{
  "d_mlp": 256,
  "parallel_block": false,
  "init_std_qkv": 0.067,
  "init_std_down": 0.0075,
  "beta2": 0.95,
  "lr_head": 0.00858,
  "z_loss": 0.0001
}
Each number is 128 + 24 x the weight over its row's rms, rounded and kept within 0 to 255. Layers, rows and columns count from 0. The size above them is the row's rms in percent of the matrix's.

# layer 2 MLP down (transposed), 256x96, rms 0.124, rows 105-140, columns 0-95
size [103 105  93 109  91  84  93 105 105  99 105  82 103  92  92 114 100 112  95  89 101  79  96 101 116  97  95  86  81 106 110  97 113 103 104  96]
[[114  73 102 103 192 130 110 127 112 111 181 171 139 138  85 132  95 109 178 111 110 143 137 152 145 134 138 141 128 135 128 110 100 136 146 153 107 173 100 144 135 142 138 143 127 153 120 134 116 126 161 143  98 112 135 146 111  77 136 115 146 143 132 100 160 129 126 133 112 100  97 105 112 127 141  90 134 104 120 135 141  84  84 129 145 102 126 144 152 143 119 112 146  74 146 178]
 [148 112 173 138  94 110 158 145  95 122 102 102  80 146 147 113 134 111 111 136 147 121 103 141  77 152 136 102 145 108 118 111 116 183  88 164 138 115 103 140  99 132 155 154 137 107 126 106 131 155 107 106 131 121 168 152 149 107 107 150 182 146 168 110 145 127 158 166 134 141  89 147 178 136 134 129 141 175 129 134 136 115  96 118 105 119 156 143 106 109 134 140 155 122 163 138]
 [ 91 126 145 109 114 142 126 130 123 131 148 165 104 113 112 138  96 142 108 117 144 104 120 101 147 152 212 140 120 142 139 119 140 108 150 123 154 116 124 149 135 116 132  91 125 160 114 165 146 116  88 165 100 121 133 146  94 130 131 115  99  93 150 116 102  86 118 140 124 186 121 133 129 117 144 139 107  96  71 129 136 154 163 120 150 197  93 128 148 142 163 147 138 138 150 112]
 [153 123  95 142 132 107 111 119 125 139 158 147 170 189 142 125  98 151 158 168 130 115 129 129 111 133 128 188 157 169 122 128 125  97 141 108 152 126 120 150 100 159 140 135  87 126  96 104 102 132 151 154 125 115  87 117 172 144 112 147 144 108  89 122 121 146 103 152 154 134 109 109 154 101 123 135 114  89 160 113 151 130 100 186 113 143 113 169  79 113 129 107 137 141 123 142]
 [125 106 143 137 144 118 165 135 119 128 146 154 111 103 117 127 137 181 105 169 135 126 152  80  91 130 140 117 154 149 167 172  85 148 163 144 127 125 139 121 142 114 128 113  96 159 109 136 117  96 119 102  82 120 132 134 160 120  72 151 106  98 131 159 171 101 118 101 106 176  95 115 136 129 132 131 149 159 118 108 147 186 113 167 112 117 121 127 139 158 116  98 149 126 112 130]
 [114 116 110 135 125 112 104 128 130 153 168 183 132 105 137 145 152 125 135 116 141 128 127  86 117 135  92 173 155 117 111  89 133 111 154 111 101 151 145  90 123 127 120 109 150 144 121 122 120 165 152 117 106  81 181  86 177 143 162 113 172 165 152 147 144 114 101 121 152 124 118 108 170 113 157 136 122 157 110 167 150 123 157 131 141 126 122 123 131 115 151 117 121 180 170 103]
 [107 107 111 145 143 152 159  95 105 110 147 153  89  92 114 126 107 160  82 106 115 109 125  90 101 173 186 133 111 128 152 173 138 114 132 153 111 127 114 120 118 136 110 105 121 144  99 115 131  94 106 106 142  76 136 167 117 141 104 137 102 100 150 124 113 112 118 118  89 118 116 117 157  91 172 128 124 108 120  79 121 115 135 142  90 106 101 144 149 175 134 134 117 123 133  85]
 [131 150 128  82 120 130 128 156 125 155 120 108 146 111 127 111  93  93 158 148 134 133 105 117 150 156 109 143  93  96 124 151 123 137 136 119  62 119 124 124 142 160 149  93 137 111 114 110  99 144 112 144 106 147 129 135 127 134 142 158 134 130  59 109  91 147  66 184 142 147 114 157 123 149 128 153 121 164 135 138 123 152 141  96 139 119 153 125  91 156 149  99 179 148 127 165]
 [128 118 133 116 148  79 113 172 106 101 138 161 164  92 132 117 126 139 114 121  86 138 176 121 144 142 152 152 138 103 126 137  79 107 129  96  89 133 156 107  88 113 171 100 136 112 143 101 112  66 135 129 122 141 123 141 111 143 115 145 149 133 173 120 106 116 119 133  91 125 117 148 106 122 148  76 166 124 130 117 106 122 124 124 126  79 103 162  88 144 162 105 119 144 103 147]
 [148  92 155 121  89 124 114 142 140 155 101 147 128 136 145  93 122 128 162  97 129  87  77 130 127 116 119 140 144 122 115 100 133  94 130 117 139 178 181 117 129 106 114 156 129 144 122 159 126 124 109 164 140 103 160 127 150  88 140 153 123 132 120 106 139 180 104 144 169 114 122 150 145  90 124 149 137 158 135  76 104 122 122 101 131 124  94 158 192 116 148 169 116 127 100 143]
 [114 135 103  97 149 140 117 127 158 124 134 164  98  88  95 154 130 132 116 104 133  89 115 163 158 156 117 149 170 152 121 114 128 139 122  87 127 138 156  86 103 123 115  85 148 143 136 122 114 159 137 117 108  99 137 105 142 147  80 116 121 101 130 111 146  95 131 133 182 176 107 108 110  72 113 154  96 127 141  86 152 126 137 150 145  92 103 129 128  94  97 102 153 106 107 119]
 [109 109 139  83 138 116 116 137  82 142  78 125 161 107 135  61 147 116 130 108 121 129 135 141 151 167 115 149 141 154 163 137  74 117 117 125 139 151 116  95 120 130 126  81  83 151 132 121 149 102 107 100 126 105 143 148 136 157 132 141 123  79 116 158 113 118 107 181 140 176 120 131 143 124 133 154 116 129 119 140  75 125 147 123 129 169 126 118 129 127 111 120 142  76  92 121]
 [159 135 119 119 128  82 112 111 135 119 136 107 111 152 102 151 148 104 148 168 111  95 177 163 118 149 112 147 178  90 152 135 136  96 168 143 146 134 179 121  71 125 131 117  74 119 120  84 138 120 152 165 146 157 109 116 156 113 130 130 130 161 106 150 122 130 160 133 132 146 150 134 114 110 139 171 125 117 144 117 152 173 120 108 108 145 140 151 111 123  91 115 172 114 148 137]
 [144 115 144 165 155 118  83 142 179 138  74  78 152 132 114 127 156 165 127 150 121 146 125 142 114 140 119 153 143 114 134 143 157 117 123 128 127 120 115 152  95 158 112 132 100 128 153 128  84  83 105  99 111 110 111 118 163 125 116 164 147 114 116 145 132 151 106 118 128 105 117  97  81  84 134 185 132 144 116 168 103 114 136 119 126 107 100 112 111 116  75 155 144  93 129 156]
 [105 136 147 120 117 146  86 127 128 121 167  81 129 113 145 138 129 118 135 170 131 109 137  99 134 147 119 164 111 128 130 158 115 139 127 108 116 166 140  99 121 137 136 160 124 176  77 114 140 136 111 154  78 134 124 130 135 129 151 124 120 129 120 148  92 150 121 144  76 151 145 103 129 174 138 120 175 147  84 129 158 198  94 121  98 155 102 111 143 162 132 135 131 106 177 129]
 [101 200 134 111  74 130 128 153 168 167 122 129 162 131 133 118 110  96 167 125 114 125 122 137 129 129 102 173 173 130  98 152 120 127 145 135 166 119 178 116 164 147 149 150  62 137 161 120 131 138 110  91 131 113 167 135 156 142 148 142 155 146 139 141 142 115  93 114 103 128 123 102 163 103 140 153 117 130  94 132 132 109 151 144 125 116 124 115 138 133 138 175 103 117 154 131]
 [117 109 135 145 160 108 106 131 104 129 111 127 150 128  96 156 121 110 120 116 147 115 102 117 129 114  88 154 150 106 138 144  98 123 132 130 134 109 129 124  92  61 119  94 149 108 107 131 168 165  98  91  73 121 124 125  84 144 130 167 125 158 129 160 123 176 128 155 162 117 117 123 124 135 100 164  78  93 142 143 104  99 179 164 124 127 130 144 155 128 167 123 138 110 158 133]
 [142 124 114 119 123 113 114 146 109 108  92 117 152 163 157 137 159 151 129 125 159 125 104 120 115 129  86 112 134 183 112 125  83  96 123 139 135 175 111 106 114 142 117 148 127 129  91 165 145 113 146 122 125 114 157 116 129  72 117 187 100 100 128 145 104 154 100 146 135  80 125 153  92 178 159 125 148 126 140  99  91 108 103 103 182 109 145 105 126 112 127 156 135 130 125 145]
 [137  82 129 128 114  98 120 120  76 123 143 157 119 143  91 157 115 122  84 119 127 106 139 153 127 106 138 163 121 126 114 127 135 112 111 150  72 111 122  66 138 143 106 114 144 115 104 147 144  45 142 122 126 105 130 120 163  89 108 111 157  90 147 109 176 147 125 126 115 116  75 113 160 116 135 136 108  87 149 127 135 140 166 135 118 139  97 118 113 145 145 109 149 133 106 124]
 [128 174 124 127 161 132 114 137  88 146 118 156 147 115  94 104 117 102  91 103 166 139 137  85 113 129 158 107 153 167  98 107  62 108 147 176 152  87 140 120 138 140 109 125 138 116 123  94 123 119 117 159 114 108 102 103  88 111 131 101 127 168 119 127  86 121 127 125 128 181 100 132 120 157 105 118 103 110 124 144 157 116 140 157 120 159  99 145 100 126  94 131 138  98 111 107]
 [145 106 150 121 127  90 147 147 140 136 124 157 122  90 166  85 158 151 133 119 124 115  68 135 123 128 111 109 163 111 133 128 115 147 143 112 211 119  99 155 144 131 146 137 131 100 101 120 137 176 116 113 104 118 127 127 150 135 140  97 114 105 123 112  99 139 126 147  92 169 149 110 116 152 139 165  79 149 102 171  80 130 119 111 113 113  94  88 142 151  98 133 144 115 131 138]
 [116 115 114  82 131 145 114 133 149 120 138 148 128  94 135 144 133  76 161 146 114 130  97 140 122 198 157 131 117 125 114 137 124 119 164 130 159  91 136 121 148 138 122 108 152 173 145 144 115 117 107 133 161 132  92 124  72 184 139 122 105 130 154 130 156 106  94 163 102 107 141 134  97 130 110 144 175 150 124 176 160 141 110  85 148  90  95 117 156 134 119 129 124 110 117 134]
 [112 117  77 131 119 142 109  75 147 134 120 130 137 117 112 102 168  57 125 118 112 107 144 148 105 151 100 113 148 144 156 102 113 115 118 129 124 158 123  82 108 169 127  94 139 128 118 123 129 121 110  52 167  96 133 132  96  94 125 134 131 100 136 152 125 141 137 127 118 112  68  96 109 117 132 134 120 113  93 109 166 103 113 114 129 116  88 163 128 110 134 106 113 156 134 110]
 [134 118 128 128 127 140 144  64 159 127 145 142 130  99 150 151 160 116 115 147 142 144 109  77 151 162 109 131 110 148  98  86 148 132  97 114 118 103 116 117 129 133 153 141 135 123 140  68 119 129 127 149 162  77 121 113 153  86 121 131 130  90 158 187 136 148 108  93 128 131 119 117 124 137 149 119 122 162 125 118 151 152 113 147 118 149 123  99 110 198 164 143 161  98 156 122]
 [147 106 117 111 123 120 133 153 122 184 131 149 132 120 119 110 187  97 144  93 161 170 118  79 128 123 100 162 110 150 102 110 137 106 140 136 139 157 139 127 150 138 169 143 134 121 136 113 138 171 137 115 175 102 153 129 134 105 120 112 144 139 124  89 109 159 127 140 139 113 123 115 120  62 130 144 126 138 121 168  73  87 116 140 165 122 112 137 163  94 142 109 131 179 131 136]
 [139 108 133 135 152 125  94 124 143 160 110 115  81 151  95  97 141 149 179 164 139 131 150  83 105 151 144 136 133 182 143 132 124 117 134 141 114 145 104 157 152 163  97 112 108 109 148 138 136  95  88 121 176  92 125 118 122 122 178 143 119 132 157 120  85  82  97 142 147 157 147 156 108 134 102 125 147 108 142 161 103 112 143 183 126 130 124 129 112 141 109 150 136 158  99 121]
 [ 94 116 147 123 121 122 150 130 118 130 146 125 137 155  96  78 124 170 106 116 123  67 122 109 130 131 108  93 130 121 106 132  59 146 107 137 124 114 114 131  87 139 103 128 128  93 171 182 183 107 139  99 113 155 136 136  93 113 109 106 152 129 112 125 134 114 123 151 122 145 120 113  82 130 151 136 180 113 114 141 131 147 158  90 126 124  91 131 136 127 164 107 122 105 124 178]
 [158 146 130 132  81 113  84 150 136 114 154 149 170 130 118 115 138 141 156 100 120 133 136 119 140 104 148 115 103 134 142 123  87 167  93 112 124 128 138 118  88 132 133  80 128 117 136 106 109  69  67 142  80  89 110 152 127 147 113  99 103 133 121 161 125 134 123 128 174 146 134 149 178  90 163 153 136 142  92 103 107 106 116  99 108 125 112 106 127 130 127 138 121 124  92 153]
 [156 173 116 143 145 115  96 169 172 153 112  98 157  59 141 131  99 115 140 119 126  94 106 139 122 175 126 134 121 149 153 135 154 117 139 142  82 129 167 131 156 121 109 155 135 159 129  92 126 146 141 154  74 151 137 105 104 115 159 118 157 147 126 114 129 117 106 125 133 103 158  95 110 149 141 147 181 124  85 145 158 129 110 118 121 141  89 165 109 100 130 118 139 118 128 118]
 [134  87 119 119 113 150 115 116 112 114 130 114 111 154 128 112 111 135 160  96 159 128 162 169 106 161 152 105 114 161  85 143 108 101 101 137 120  93 160 132 138 103 130 134 123 166 153 125 146 127 122 139 139 139 138 173 164  96 158 123  92 143 127 196 106  90 133 119 142 102 178 110  90  91 140 142 120  82 145 123 135 152 131 113 112 144 126 145 137 175 157 142 140 122 118  78]
 [ 85  98 150 106 115 122 162 165 119  73 102 143 130 172 111 152  99 132 169 127  93 128 139 120  91 154  86 129 115 105 128 118 136 145 124 119 177 120 146 131 121 109 125 105 157  99 155 134 153 101  89 108 118 162 141 139 105  77 166 161 114 129 165 157 116  93 142 169  87 119 118 131 142 152 120 138 149 114 100 122 150 104 141 134 109 135  87 119 151 116 143 118 160 109 104 129]
 [130 104 119 167 130 142  86  88 101 157  82 147 145  97 144 118  86 154 123  83 149 142 147 111 170 167 137 141 133 110 119 178  95 111  71 145 137 156 111 113 135 149 168 144 119 130 124 112 112 127 116 161 145 139 110 133 112 110  91  83 112  95 141 116 122 133 113 123 155 132 114 156  91 111 109 145 159 129 156 142 149 140 165 122 113 140 132 159 171 137  88 149 135 157 141 141]
 [ 97  45 114 126 112 118 107 118 166 114  61 101 110 148 111 147 125 143 114 152 155 106  89 133 113 128 147 138 111 130 117 113 126 100 165 126 158  60 154 133 166 124 142 105 114 133 109 141 144 122 117 126  95 131 135 141  71 137  97 146 128  94 121 113 128  96 121 154 106 137 111 148 125  95 133 152 102 146 129 178 127 129 173 133 103 131 115 169 133 140 134 131 132 106 150 116]
 [140 105 148 105  83  81 127 128 164 100 160 136 129 157 148  92 133 116 163 159  96 127 135 126 165 150 122 168 100 132 122 128 135 126 129 189 153 123 171  64 140 115 120 174  94 139 125 132 142 122  89 114 113 138 115 141 142 106  97 121 110 104 128  99 159 151 123 143 173 103 105 161 136  99 131 161 124 104 159 117 138 126 135 133 116  98 114 140 105 133 135  89 139 102 104 162]
 [127  80 131 101  91 159  99 160  88 140 141 115  89  93 158  89  98 146 104 160 107 103 134 136  95 130 167 129 118 164 135 134  87 126 111 111 156 107 116  98 107 117 128 169 122 133 137 157 140 105 106 125  95  89 110 130 143 125 134 126  99 125 130 119 147 120 135 118 121 131 111 102 168 141 140 113  98 117 174 130 102 107 117 158 106 148 145  58 132 155 130 120 103  79 136 101]
 [120 170 105 120 130 128 133 128 132 110  91 154 126 126 123 103 143 155 104  99 144  92  88 152 138 147 128 111 112 157 121 135  80 145 123 163 109 130 184 129 100 136 104 101 151 137 177  77  85  93 146 156 120 135 114 179 139 116  94 126 111 108 133 116 147  93 101 113 170 119 115 135 120 156  89  97 111 138 107  90 167 131 149 113 120  98 105 144 136 110 154 151 111 138 150 102]]
# layer 2 MLP up, 256x96, rms 0.114, rows 106-141, columns 0-95
size [100  92 111  98  92  90  99 103 104 106  99 108  98  99 100  97 103  98  96 103  91  96 104 107  97  93  98  89  99 111  93 104 102  97  90 102]
[[150 174 159 132 132 118 127 179 123  95  98 101 137 146 130 109 151 174 150 112  85 151 119 168 152  60 146 134 116 102 126 165 117 171 133 146 142 110 147 128 138 130 116 124 132 101 151 112 118 140 145  97  99 172 154 124 122 148 171  96 137 128 151 126 105 145 125 138 137 123 132 131 133 162 126 121  97 116 119 135  78 105 110 166 134  73 145 164 129  91 145 101 128 128 123 162]
 [111 118 159 144 133 132 143 124 107 124  85 143 100 123 114 143 113 148 133 159 111 163 124 145  66  97 127 107 138 105 109 157 122 138 127 113 156 107  81 154 126 127 136 148  75 123 114 109  82 143 143 128 135 105 149 134 170 156  99 136 154 120  91 119 128 125 172 147 110  99 169 109 128 142 134 152 121  79 145 140 115 111 140 126 189 175 164  79 153 134 136 127 135 163 136 139]
 [130 118 176 145 150 156 145 160  78 100 127  98 140 163 135 130  60 114 116  86 102 104 131 114 149 101 118 110 140 126 158 152 153 105 106 137 140 168 118 161 147 158 114 150 132 156 138 107 122 117 134 155 176 137 117 132 118  82 107 132 126 146 114 113 132 144 148 153 125 152 165  80 112 173 146 121 113 153 159 137 107 109 123 124 174 101 127 119 126 134 161 156  83 127 148 139]
 [161 113 142 129 146 110 152 140 174 109 130 109  89 117 139 122 154 149 130 133 145 152 132 142 109 110 132  92 117  75 116  82 157 174 110 103 123 109 113  90 117 116  87 157  94 112 193 116 105 137  77 144 109 134 128 109 157 178 137 138 123 103 169 137 106  97 146 134 143 140 120 111 139 171  88 130  97 132 126 144 145 136 124 109 150 107 139 136 105 115 132 106  89 124 168 118]
 [151 180  95 126 111 148 154 134 144 125 100 121 115 115 132 115  91  82 149 109 103 150 128 105 100 149 114 142 130 127 144 111 127 154  98 117 123 206 121 147 133 147 130 101 138 116 115 174 134 169 110 111 127 189 140 137 138 105 125 108 118  90 111  84  81 147  83 112 101 124 108 125 141 110  99 126 118 123 129 142  90 115 120 121 121 141 141 154 112  75 123 144 128  95 169 107]
 [166 143 103 128 100 157 126 115 135  90 117 126  86 142 162 136 142 124  89 119 148 146 140 111 142  91 102 121 115 134 110 136 104  87  80 125 159 139  87  67 145 145 150  97 141 103 131 126 111 182 163 118 161 112 172 155 183 136 106 124 129 134 113  89 119 143 136 169 159 104 148 111 117 135 151 146 121 135 107 101 134 123 160 137 116  98 129 122  89 124 140 123 118 107 145  91]
 [129 126 155 146 132  86 125 154 123 134 115 113 117 186 178 148 123 155 123  96 119 159  88 121 148  72 113 109 202 115 148 129 147  98 118 156 146 131 108 161 161 148 147 139 104 107 151 128 120 125 120 117 146 129 155 142 134  93 152 125 128 114 158  75 106 147 123  80  83 144 153 118 116 172  89 143 129 144 123 157  99 154 143 141 124 158 134 108 132 137 131 128 131 149 138 146]
 [121 151 127 140 178  93 102 142 116  85 180 114  99 133 149 148 120 145 113 135 136 156 133 121 113 122 125 103 148 114 154 139 153 150 119  69 117 161 107 126 114 138 120 129  92  64 137 107 108 158  79 126 162 152 130 116 111  99 131 171 151 125 123  80 114 107  99 118  94  83 108 147 157 115 113  95 112 125 106 134 136 134 142 136 124 107 125 100 170  91 132 145 146 128 163 138]
 [156 143 141  64  99 127 169 174 193 117  93 144 135 139 109  92 146  91 126  83 156 117 128 153 116 125 129 142 140  85 147 134 137 139  97 147 144 147 121 139 144 132  93 122 104 117 120 143  95 139 140 135 136 146 149 108 140  90 114 164  94 100 125  91 128 126 116 102 158 116 114  98 136 135 140 175 103 162 114  89  91 107  93 115 129 128 134 138 158 140 122 140  88 137 102 133]
 [116 105 172 174 128  92 147 145 145 101 142 122 146 136 115  73 170 108 118 147 161 180 114 111 129 115 133 103 117  88 154 128 139 145 114 135 130 126 143 119 111 111 109 144  86 124 130 129 133  93 100 148 161 123 124  80 118 105 121 124  79  97 105 159 134 118 168 100 117  65 116 134 162 174 133 119 109 116  99 127 113  95 130 168 154  94 135 117 136 129 157 147 103 139 137 130]
 [139 171 153 107 108 138 108 181 146 120 140 137 152 106 149 136  92 135 103 148 128 140 100 175 118 117 112 133 146 140 151 146 111  79 135 142 116 163 147 154 161 118 105 176 123 147  96 118 116 160 106  97 114 108 109 135 169  85  96  94 122 119 121 112  99 166 140 151 150 146 153 123 144 142 122 157 111 120  82 114 122 153 139 155 115 145 163 146 191 125 117 131 120  97  92 131]
 [155 156 147  91 139 107 164 136 109 116 139  79 101 191 139  94  87 136 126 140 153 152 143 139 156 111  91 122  87 140  93 115 121 123 122 112 124 118 101 125 159 150 141 121 125 104 134 120 142 187 134 140 167 148 162 120 153  96 121 126  97 152 134  79 120 109 115 111 101 119 110 130 132 170 140 119 141 172 148 105 122 161  95 118 166 116 148 131 159 129 117 144 163  86 135 144]
 [128 110 104 161 147 149 127 146 151 112  88 115 158 169 143 156 137 134 116 133  75 153 128 158 109  97  81 110 142 113 130 118 112 164 120  87 127 170 153 140 131 123 110 139 107 129 102 134 114 155  86  98 129 130 106 104 143 141 111 114 118 165 141 120 104 106 135  97 158 126 163 137 176 135 137 132 157 151  89 171  94 129 104 123 109 142 154 112 133 134 108 190 111 130 182 117]
 [134 132 141 112 114 110 147 133 212 152 123 114 101 141 123  80 101 128 132  91 149  99 125 129 138 115 120 156 124 135 154  90 139 134 136 115 167 107 149  73 186 153  88 123 143 117 118 122 116 129 129 125 108 126 155 130 154 136 148 106  94 125 153 124 109  85 153 123 120  94  97 128 106 127 130 154 137 153 142 143  73 134 115 171 113 107 164 173 113 125 121 155 101 146 127 160]
 [147 157 130 140 149 137 135 103 180 160 124 109 144 114 117 149 162  90 132  87 130  98 133 126 119 145 102 147 147 107 154 118 105 136  98 127 130 139 130 163 128 185 121 141 112 115 124 134 124 156 101 152 139 165 151  88 133 154 170  80 122 172 100 103 117 111 116 135 114 139 175 115 204 131 120 144 134 150 144 128 100 137 114 122 148  99 148 101 125 147 143 138  98 131 187 127]
 [126 105 137 117 104 161 163 137 160 120 168 123 143 131 101 129  94 130  98 109 131 104 113 116 158 160 136 100 153 134  93 174 122 117 130 145 132 177 155  86 144 130  64 170 105  85 118 151 159 141 126 154 114 166 156 148 116 108 114 136 136 121 128 116 123 135 140  99 138 132 146  63 104 138  98 166 127 106 156 133  92 129 103 123 138 144 141 162 117 149 100 148  87 133 155 129]
 [145 147 120 129 129 122 138 181 159 116 133 108 153 162 165  98 142 161 117 107 133 150 140 145  79 115 103 135 157 128 162  98 145 113  88 138 199 137 136 103 118 103 152 122  79 133 112 147  94 149 112 119 167 106 142  77 152 116 157 152 104 131 149 127 130 136 136 130 126 122 104 116 114 164  88 136 105 153 159 114  98 109 113 141 136 112 160  83  98 152 163 124 110 147 123 128]
 [130 116 106 168 111 148 143 136 133 100 143 102 132  96 149  84 112 118 101 124 134 122 131 148 135  87  96 137 140 142 124 137 104 172 138 115 115 134 108 108 163 138 137 147 142  83 116 157 128 144 103 152 147 148 188 101 138 107 135 105 114 146 139  73 139 155 141 103 102 106 121 134 157 150 125 121 145 106 145 112 108  99  95 139 105 174 129  76 172 114 118 146 161 101 193 136]
 [141 140 135 126 115 122 118 182 162 100 139 132 156 132 134 136 129 135 150 130  88 148 133 188 117 159 142 122 136  91 122 164 120 112 152 123 162  63 139 100  87 143 109 141 110  90  94 160 152 144 114 148 100 132 156 139 175  85 151 128 106 128 112 119  71 131 127 107 145 118 135 150 129 149 132 140 154 129 152 104 133 146 118 120 148  83 159 157 134 139 149 156  98  86 112 146]
 [130 126 141 143 129 128 104 148 104 115  98 119 139 139 183 155 149 137 103 140 122 134 136 107 112 132 139 111 137 123 165  98 137  89 111  99 119 171  69 118 156 128 101 149 113 102 131 109 121 142 115 112 114 138  92 126  94 113  95 145 169  88 164 152 137 111 109  87  97  94 134 110 168 151 137 132 112 126 133 161  86 152 100 106 129 126 200 114 132  95 129 145  76 128 126 129]
 [148 167 162 157 129 130 155 111 117 157 140 112 118 113 161 171 116  77 131 137  86 145  84 178 107 119 128 131 135  82 118 134 162 129 127  92 166 146 153 171 156 138 109 104 128  90 129 124 145 139 151 141 122 109 134 175 109 131 142 182 125 141 119  95 139 118 142 160 112 107  94  81 135 121 117 142 116 118 160 151 114 143 161  88 141 103 124 152 111 109  88 141 124 105 112 133]
 [133 169 183 145 152 131 131 108 149 108 132 122 147 125 175 128 136 130 156 149 148 134 131 111 131 105 142 143 146 123 126  98 148  99 103 113 141 129 123 121 136 116 121 169  75 139 132 136 134 135 132  90 210 106 195 112 108  91 155 134  93 134 113 114 178 129  98 130 147 132 138 106 118 144 128 160 148 131 163 118 143 130  85 148 127  89 115 107 169 147 147 109 144 146 152 153]
 [112 135 167 148 152 116 179 123 173 138 110 114 142 153 167 116 154 150 106 119  95 132 117 118 140 132  69 116 145 114 143  70 145 103 121  90 140 166  87 115 128 122 152 146 136 122 149  82 123 125 141 132 141 114 110 122 146 152 115 121 147  99 149 147 134 124 134 208 121 132 143 128 144 166 129 155 124 180 139 145 100 129  82 146 111 110 149 110 128 134 169 132 136 110 114  95]
 [117 112 166  86 136 122 138 151 134 132 117 128 115 114 139 119 122 133 125 106 147 125 106 120 131  60 122 121 149 125 142 151 131 133 141 155 127 115 107 174 126 168 126 139 118 146 125 153  91 141 132 111 134 125 135 125 103 119 119 119 107 194  99 111 152 122 176 124 190 142 180 104 118 113 105 126 113 162 163 156  96 150  72 125 167 143 111  97 171 125 139 137 104 121 117 180]
 [161 132 156 161 148 142 144 121 131 137  94 129  86 136 168 136 163 130 105 178 166 149 108 117 142  91 142 142 179  78 135 134 131 159 114 156 161  97 113 133 134 170 105 139 139 142 158 133  72 100 137 121 143 133 161 100 141 109 140 157  88 168 140  92 142  95 134 131 139  94 125  94 137 127 161 117 127 114 143 165 106  89 120 120 162 117 116 110 134 154 117 123 119 130 125 155]
 [113 133 142 159 161 143 150 147 120 141  70 130 126 103 139 143 144 110 132 128 166 109 124 113 117 141  85 133 171 101 133  76 103  95 100 166 113 160 108 146 179 170 146 173 138 121 165 133 123 162 143 139 155 141 135 114 126  97 178 128 150 123 108  71 122 149 145 153 138 122 135 141 127 125 144 141 140 147 141 132 124 148 143 165 107  95 137 163 119  85 105 162 129 113 111 154]
 [128 157 137 154 120 137 102 149 132 138 123 141 140 144 179 125  94 115 122 123 115 172 116 166  94  88 154  84 158 115 144 133 137 133 114 125 147 127 103 172 122 138 144 149 117  72 170 144 137 146  94 134 143 119 158 109 150 105 133 117 151 152 137 109 137 105 135 133 169 107 131 130 122 158 124 129  79 124 125 124 166 129  70 156 116 136 107 159 194 118 156 103 130 134 140 179]
 [111 161 125 142 131  84 139 133 114 128 148 115 108 111 131  85  63 117 105 156 117 146 102  91 134  71 143 128 126 121 115 112 148 104  96 110 186 180 155  98 170 121  98 135 103 148 128 168 117 129 125 134 125 172 122 136 144 141  90 140 112 121 127 123 141 129 153 126 143 106 108  91  73 127 101 149 135 136 126 127 156 132  99 134 143 148 158 127 152 141  89 158 144  89 116 148]
 [158 127 131 144  99 134 146 109 144 128 118 150 108 140 160  90 112 144 141 117 127 161 147 121 113  98 131 126 166 126 115  73 119 159  80 105 112 120 155 127 130 147 129 149 121 136 101 128 102 143 144 110 114 132 159 125 203 151 169 160 141 141 102 112 129 133 164 166 141 103 170 128 161 115 135 155 105 182 124 140  93 157 150 115 156  84 153  81 100 146 119 124 116 106 133 111]
 [128 152 164 138 135 115 173 140  90 166 126 119 142 159 138 123 112 138 137 104 126 116 160 152 124  90 111 143 142  86 130 133 151 106 142 101 178 163 106 151 136 160 104 108 110 133 140 101 141 164 113 125 143 172 130 132 128 108 158 121 113 118  85 132 163 160 140 134 120 100 129 127 174 114 124 121 119 133 111 171 115 116 133 158 183 164 138  72 127 146  78 154 125 154 109 163]
 [ 85 137 160 121 130 102 142 156 144 102 159  86 143 172 136 117 131 124 102 151 112 123 139 163 135 103 169 113 127 127 115 152 134 110 141 100 165 147  84  67 113 179 123 113 119 145  97 132 126 163 144  99 100 111 106 152 111 112 188 111 135 161 145 161 121 129 182  92 114 104 112 109  93 134 105 113 119 159 139 134 109 134 113 133 129 111 138 118 118 154  80 128 105 119 113 135]
 [158 143 140 104 146 120 168 119 107 119 109 112 109 160 136 146 112  68  69 103 139 158 153 130 132 105 109  95 139 147  98 112 115 193 136 111 133 165 168 159 137 161 144  98 165 124 138 161 163 117 111 124 170 139 146 103 132 172 110 146 155 144 150 130  97 156 135 108 120 139 130  97 147 141 129 158 102 137 137 162  84 144 117 148 131 143 125 125 130 147  79 117 124 109 140 128]
 [135 120 156 122 145 146 144 145 142  82 101 127 119 155 115 102  91  76 134 119 139 129 123 121 133  94 149 130 115 121 144 128 130 122 160 140 116 138 112 166 193 146 127 135 158 160  94 132  82 166 100 118 134 131 103 123 103  68  92 176  85 149 117 118 154 145 151 156 140 115 148 115 118 130 155 150  97 127 115  97 130 139 142 110 121  79 140 110 155 101 128 121  74 122 119  96]
 [183 166 118 156  84 134  93 154  96 142  98 137 143 108 163 122 127 155 152 150 144 144 140 178 113 129 118 132 172 124 153 114 123  82 125 123 162 120 108 124 152 120 102 137 104 109 131 127  78 198 121 124 109 124 194 125 181 131 135 124 105 111 110 161 142  98 123 144 131 134 112 122 150 164 128 159 129 153 129 103 125 125 140 127 140 129 171 127 134 117 125 119 148 133 145 167]
 [175 124 148 101 101 106 128 148 140 136  50 119 122 134 157 164  98 155 125  90 106 138  92 151 109 142 114 161 146 147 128 108 112 118 102 151 158 111 125 160 144 149 108 155  86 110 171 113  93 100 131 123 157 112 148 144 126 116 129 121 147 128 104  72 118 128  86 158 123  94 137 164 134 131 124 115  92 115 139 108 142 107 139 109 141 121 128 126 149  85 118 118 111 187 144 120]
 [147 165 132  86 112 103 148 137 122 114 100 134 113 125 106 156 120 116 118 168 102 125 144 134  94  94 115 113 156 134 122 139 129 111 108 144 154 138 128 128 141 142 151 152  63 127 139 166 135 130 143 109 179 164 159 142 203 151 133  88 135 148 106 102 103 126 148 116 115  87 126 158 123 112 134 125 129 129 141 150 131 117 151 153 140 131 171 169 121 104 141 186 133 145 179 141]]